config.yaml
n_layer: 9
d_model: 96
n_head: 6
n_kv_head: 2
head_dim: 32
d_mlp: 256
vocab_size: 32000
activation: "gelu"
norm: "layernorm"
norm_place: "pre"
norm_eps: 1e-05
positions: "learned+rope"
rope_base: 500000.0
rope_fraction: 1.0
qk_norm: false
attn_scale: 0.177
bias: "none"
tie_embeddings: true
parallel_block: false
init: "normal"
init_std_qkv: 0.0237
init_std_o: 0.00559
init_std_up: 0.0237
init_std_down: 0.00559
optimizer: "soap_variant"
lr: 0.00373
beta1: 0.95
beta2: 0.98
weight_decay: 0.058
lr_head: 0.00744
warmup_steps: 200
schedule: "cos"
final_lr_fraction: 0.1
batch_tokens: 32768
seq_len: 128
doc_mask: false
train_tokens: 124900000
steps: 3812
dataset: "wikipedia_en"
Each number is 128 + 32 x the weight over the matrix's rms, rounded and kept within 0 to 255. Layers, rows and columns count from 0.

# layer 3 MLP up, 256x96, rms 0.104, rows 4-20, columns 0-95
[[ 89 146 113 106 160 100 125 104 152 151 140 189 172 137 120 117 117 135 113 112 111 188 162 116 150 174 141 130 183  82 137 105 123 123 153 141 134  95 102  88 125 121 142 158  91 124 144 133 118 166 117 100 141 120  97 160  56 129  85 132 135 174 120 153 163 137 138  97 148 145 105 130 151 155 100  93 157 132 131 114 132 144 117 201 133  91 189  94 162 148  85  70 187 141 104 141]
 [177 120 142 124 167 123 106 188 154 128 162 126 166 115  92 163  69 138 167 153 108  98 132  62 103 130 145 121 168 162 135 129  93 102 158 162 160 126 113 143 171 150 151 120 136 145  95 131 105 158 134 121  88 103  77 139 144  89 208 163 128 169 169 164 108  88 124  71 146 149 101 112 121 120 213 175 129 176 147 106 129 136  66 111 136 130 118  91 158 133 158 122 100 174 132 118]
 [119 124 118  67 128 148 155 165 170 125 156  81 120 112 135 123 118 152 150  95 102 157 117 105 129 122 152 135 103 172 138 114 129  94  96 183 128  85 123 142 169 116 127 149 131 111  89 141 161 135 125 137 129 122 183 105 101 106 165 133 120 157 137 107 140 138 130 143 141 134  51 137 135 131  96 120 134  89 152 147  96  94 119 145 137 101  89 158 183 191 160  69 116 137 117 131]
 [196 155 154 108 139  78 168 113 118 139 186 153  79  88 103 107 184 137  97 117 146 161  18 130 136  67 144 113 168  46 121 106 106 151  83  82 100 130  88 131 123 154 122 102 171 150  49 149 130 139 123 139 150 126 164 106 161 143 121  99 112 146 184  99  52 126 208 158 127  96  78 146  95 163  68 200 143 115  89 148 116 172 120 125 193 105 147 104  87 188 128  86 136 172 126  79]
 [163 154 131 123 127 125 119 160 184 121 127 109 150 110 106  95 130 158 113 107 111 165 126 148 153 147  95  85  97  67 161 140 160 119  55 106 164 149 106 136 166 155 133 149 163 107  94 138  50 111  72 157 158 152 147 167 124  84  78  97 159 144  97 177 116 139 160 163 147 140  82 187 103 162 136  75 159  79 143 112 120  90 124  88  62 134 122 101 126 152 156 116 126  85 133 140]
 [ 97 130  96 152 144  99 100 144 176 130  60 122  84 137  33 109  94 136 134 122 162 118 107 136 196  88 188 140 149 125  66  99  77  99 120 136 152 180 151 134 120 124 136 151 127 180 107 111 135 106 140 101 113 126 113 150  48 117 131 113 103 146  72 144 162 163  92 114 154  67 109 147  97 129 125 131 103 100 123 127 148 195 136 151 142 129 183  71 201 129 145 198  94 155  98 102]
 [152 140 148  80 109  81 133 147 122 138  75 150 122 127 182 116 102 107  93 131 186 140 137  99  59 142  88 175 129 106 134 120 158 138 171  83 183 130 119 130 115 130 153 167 119 104  76 191  91 101  82 120 107  74 174 124 125 128  97 140 131 103 141  83 186 129 169 162 173 140 138  93  92 151 139 104 117  64 175 148 154 123 104 107 108 112 100 155  96 140  93 117 203  84 109 116]
 [140 112 134  97  96 125 120 141 118 118 137 121 122 119 131 139  94 122 102 103  76 146 182 138 168 149 115 128 132 122 109 100 131  69 116 148 160 212 129 149 114  98 155  82  98 149 157 197 151  87 114  89 200 140 113 129 105 166 102 133  86  89 122 170  68 122 119  78 114 114 110 153 132 178  83  84 128 111  88 141 102 155 117 158  90 107 173  78  82 117 121 136 101 116 145 152]
 [210 101 119 117 136  69 115 151 133 125 124 175 127 102 161  72 124  90 152 130 133 205 135  94 120  97 133 153  97 131 143 151 148 101 180 139 185  99 139 136 138 137 123 123 100 186 119 158  92 138 142 201 128 128 135 137 166 145  79  65  80 128 129 110 153 113 123 123 214  85  71  44 167 129  90 129 126  99 122 163 113  95 166 140 104 152 149 166 129 139 100 114 118 121 118 165]
 [152 109  81 106 152 135 172 101 125 127 127 166 134  90 159 142 121 112  74 117 174 152 125 127 133 179 192  89 131 137 140  73  67 179 112  55 139 110 166 129 154 115  95 100 127  67 110  43 147 144 113 100 100 115 154 123 108  25 170 108 163 143 114 125 155 118  87 106 146 179  96 133 134 150  99  67 188 195 159 112 132 149 126 184  93  75 110  82  74 120 120  86 158 146 103  92]
 [163 183 106 168 123 137 132 106 144 124 140 146 117 142 147  87 131 123 190 142 156  99 128 156 231 133 139 104  76 165  98 147  97 151 142  82 152  96 119 167 155  87 131 131 140 136 111  95 118 115 129 211 123  94 155 129 165 128 165 118 107  77 122 114 142 163 149 110 135  70 124 154 164 141  96 133 126 139 165 206 102 145 169 114  52 102 118 129 130 150 117 177 155 152 110 145]
 [125 157 140 144 118 127 186 102 173 118 130 159  69 152 128 158 159 134 149  60  95 106 101  88 132 128 135 118  76  89 115 118 169 111 198 208 115 145 142 101 139  73 107 140 120  95 182 156 105 126 128 171 116 171 100 135 125  82 115 127 116 111 131  91  85 129 120 108 143 137 128 121 116  87 157 155 163 150 108 148 133 158 113  94 122  80 105 133 149 114 153 178 155 136  72 115]
 [126 139 174 147  89  98 126 154 143 168 163 105 115 109  84 112  78 149  51  72 108 182 129 132 163 184  64  83 127 128 137 150 149 158 159 131 183 166 130  96 179  98 141 131 178  57  73 134  82 140 108 162 143 171 110  92  96  89 125 186 105 145 142 151  96 210 145 130 143  76  80 147 107 126 136 132 152 144 152 107 147 120  87 101 109  77 106 118  90 115 119  68 132 209 124 101]
 [141 135  53 104 119 155 136 159  85 104 109 199  97  82 131  96 137 134  82  96 193 146 139 165 138 141  99 100 129 169 123 101 161 143 113 141 146 149 160 145 147 167  80 146 139 169 125  96 136 150 117  90 140 144 170 163 135 146 148  82 185 200  81 129 106 118 136 124 132 198 129 133 114 175 118 145 185 126 176  92  67 164 146 109 113 108 103  57 109  97 163 100  83  92 152 144]
 [121 205  93 164 173 117  89 131  98 161 179  68 111  92 122  85 142 143  95 116 106  66 112 133 132  84 153 116  66  95  61 106 135 142 127 191 152  77 128 108 106 137 141 136 112 149  80 168  84 137 105 102 132  99 169 127 150 185 108 130 137 148  94 112 216 131 145 144 128 111 130 127 139 106 144 107 154 113 164 159 136 148 148 124 172 113  78  91 146 110 183  83  75 147 128  81]
 [127 134 126 135 119 116 156  79  96 121 164  64  97 134 159 116  55 114  91 113 201 114 120 105 119 101 149 121 119 150 102 109  83 146 101 154 107 132 166  83 120  75 102 106 104 144 152 117 165 171 133 150 124 155  90 147  88 121 161 137 100 124 108 139  79  94 136  76 113 141 137 110 175 127 100 177 154 181 110 180 112 123 130 150 143 145 133 101 123 113 160 149  87 188  89 164]
 [137 119 105 178 130 180 138 188 165 124 128 119 102 153 130 124 138 128 136 138  76 100  78  75 134 151 116 108 170 142 171 128 120 107 167 110 152 163 153 142 179  78 103 140 154 115 121  92  95 119  89 168 165 159 130 127  83  93 113 171 153 171 113 117  67  82 121  94 135 112 144 119 153 162 103 132 121 132 127 156 135 126 110 148 141 172 156 101 101 159  82 114 178 135 173 127]]
# layer 3 MLP down (transposed), 256x96, rms 0.0999, rows 4-19, columns 0-95
[[150 182 180 115 128 114 126 156 140 125 159  96 109 153 115 157 161 107 146 132 146 110 154 154 119 160  81 104 106 185 117  89 126 103 145  87 136 209  61 119  86 155  84 160  94 158 123 117 126 115  95  80 142 178 117 127 159 114 116 198 150 181 110 110 148 133 130 186 159 161 102 139 100 132 151 139  82 134 162 112 157 129 105 185 142 103 100 157 126 131  86  66  69  80 105  90]
 [ 91  84 158 144 132 115  68  97 113  81  98 135 127 131 102 186 133 146 113 104 198 175 141 153 128 118 138 109 120 178 110 101 112 136 154  70  89 140 136 118 154 143 131 143 126 190 144 163 105 116 213 132 149 121 167 149 104 151 123  83 109 147 152 127 163 175 108 120 113 107 153 127 135 137 124 131 106 129 133 181 153 160 185 123 152 156 115 118 123 133 122 129 187 133 106  95]
 [151  95 160 136 136 100  90 186 165 127 157 140 112 148 123 179 161 108 117 140 172 158 173 176  98 217 145  92 149 120 140 131 154 115 158 121 105 174 140 110 155 101 163 156 138 130 164  98 158 166 133 143 125 159 133 118 129 147 173 149 118 101 163 127 161 174 110 165  92  99 169 164  94  78 170 105 137 148  91  93 166 108 117 188 174 114 135  80 143 108 113 110 128  95 131 118]
 [129  94 112 111 163 151 158 100  91  87 171 101 128 116 101 163 165 176 122 178 121 171 129 112 158  48 189 140 126  94 111 151 146  99 133 151 146 119 148 116 118 122 139 139 101  82 124 111 145 122 135 126  99  97 133 150  42 120 147  88 121 133 167 152 117 138 109 160 157 174 116 169 147 148  48 176 178 125 108 141 216 188 123 137 142 142  84 122 182 165 144  79 174 110 147 102]
 [118 163 151 131 127 139 105 135 145 138 103 110 135 103 138 165 122  82 179 144 129  96 125  90  80 140 131  92 147 153 148 160 132 128 141 108 136 202 130 114 147  88 142 106 124  51 108 172 126 121 134 109  62  78  86 138 126 130 163 138 131 160  68  65 111 159 161  90 130  89 141 158  96 105 161 185 150 141 154 141 198  95 142 140 158 141 124 130 131 155 170 110 142 111 121 170]
 [106 155 183 116 125 100 161 100 138 139 140 143 133 155 129 106 142 129  84  80 140 146 170 125 142 108 112 164 135 168 111 155 203 156  68 151 101 128 179 161  98 171  96 114 200 121 105 159 105 159 175  82 168 137 144 162  98 169  96 124 108 134 139 139 152 111 106 104 176  89 171  95 144  52  99 121 136 101 156 139 103 141 113 155  71  67 142 185  83  52  79 134  87  91 111 147]
 [ 87  95 150 125 112 165  83  70  71 126 127 155 131 162 159 111 122  96 118 114 103 174 166 153 171 111 161 106 158 170 114 111 104 191  92 148 130  58 140 147 140 110  68 144 168 150 120 145 109  90 153 124 127 164 152 137  91 127 119  88 128 174 126 134 120  96 140 153  55 114 123 195 143 105 138 175 158  93 108 123 110 156 154  64 144 101 158 112  99  88  74 155  79 147  89 100]
 [181  74 149 126 114 126 114 110 123 138 164 156 140 180 134 151  92 118 145 155 183 133  93  94 144 153 148 118  77 134 120 141  81 159 131 105 124 125  82 117 160 158 152 169 164 129 160  72  91 162 126 141 204 157 110 143 117 155 179  61  79 123 163 171 114 182  99 140 126 161 136 124 126  99 121 188 120 138 128 104 105 112 133 157 182 120 162 121 188  54 119 110 108 133 153  64]
 [ 74 133 124 182 176 131 131 112 153 125 136 139  97  78 124 128 171  92  95 173 101 110 132 137 134  79 109 129 149 120 136 124  81 134 135 138  88 174 108 168 116 126  99 164 104  80 126 123 134 165  97 121 106  82 169  95  96 145 132 146 155 188 147 106  96 118 123 167  79 121 149 134 191 183 145 136 135 157 115 104  73 114 112  92 146 164  88 104 122  89 125 177 106 105 143 118]
 [152 184 109  62 116  59 152 127 120  90  74 158 132 138 106 160 165 129 140 125 108 136 114  90 157 162 189 103 107 109 103  85 110  71 120 126 140 160 148 114 109 100 101  79 132 149 160 137  92 133 152  76 132 182 153 139 125 103 111 113 115 164 101 140 179  93 140 100 112 125  50  96 138 208  72  68 170 136 116 121 145 122 142 130 119 122 141  97  70 172 108 171  84  80 100 142]
 [ 66 115 117 101 118 152 151 139 133 160 136 108 109 111 110 100  99 181 115 136 104 154 105  83  72 110 140  97  94 105 137 129 100  90 153 145 188 138 105  84 162 154 120 187  68  79 142 143 121 119 128 146 116 140 150 123  91 107 155 128 128 125 141 146 116  84 154 147 160 141 102 125  83 160 123 137 119  84 142 163  95  90 148 186 162 136 116  65 121 140 116 121 141 112 173 105]
 [ 93 143 138 130 181 129  80 133 106 115 163 116  93 123 118  91 173 134 145 129 133  78 124  81  74  77 138 141 129 130  94 143 102 102 131 116 132 157 149  96 184 135 135 182 114 147  67 162 141 146 136 105 125  77 134  98 126  74 135 153 133 146 162 126 137 113 147 118 106 114 110 108 120 148 130 135 126 124 134 154 115 125 137 161 114 164 134 110 172 174 140 126 136 154 152 149]
 [116  90 145 151 144 240 132 143 175 103 168 142 144 177  99 132 167 127  88 174 114  92 146 182 109 118 190 134 157 164  79 121 126 105 175 119  98 161  97 127  90 119 144  99  82 165 156  73 134 112 148  86 147 130 151 152 171 145 130 117 169 164 139 164 195 135 123  88  95 125 169 158 189 170  81 115 123 105 140 140  53 118 106 121  89 155 146  65 194 104 172 176 107  65 173 155]
 [ 92 132 117 111 120  95 154 171 106 149 177 103 101 102 158 165  93 105 155 149  74  76 149  87 102 115 149 136 133  95 138 165 106 120 127 130 114 194 146  98 130 150 146 151 119 113 113 169 126 107  81 111 138 140 118 105 113 112 123 171  96  96 125 122  98  99 124 114 167  92  81 122  96 162 155  83  93 125 128 140 112  69  93 153  89 108  93 108 148  92 172 103 124 119 156 142]
 [123 127  75 122 193 152  91 154 158 165  89 158  81 117 101 182 146 121 116 134  58 137 112 111  59  87 134 154 133 188 118  72  87 162 121 142 101 120 183 132 151 109 105 134  85 127 109 129 148  68  97  99 138  50 144 146 161  62 157 156 106  93 100 172 111  80 101  85 183 202 183 158  85  80 142 134 104  65 168 111 107 168  80 133 124  62 146 163  38 158 137 122 116  94  84 151]
 [ 44  83 123 152 114  99  94 140 149 212  99 199 167 119 143 131 155 136 161 142  59 108 121  89 127 154 128 116 138 134 167 142 172 169  94 136 140 108  81 140 158 144 142 145 134 135 127 159 128  72 109 125 150 134 136 115 145 120  90 100 180 123  84 104 130 116  63 177 157  72 114 114 113 106 156  97 132 116 155 102 111 137 130 159  71  80 116 185 198 121 127 103 129  89 167 134]]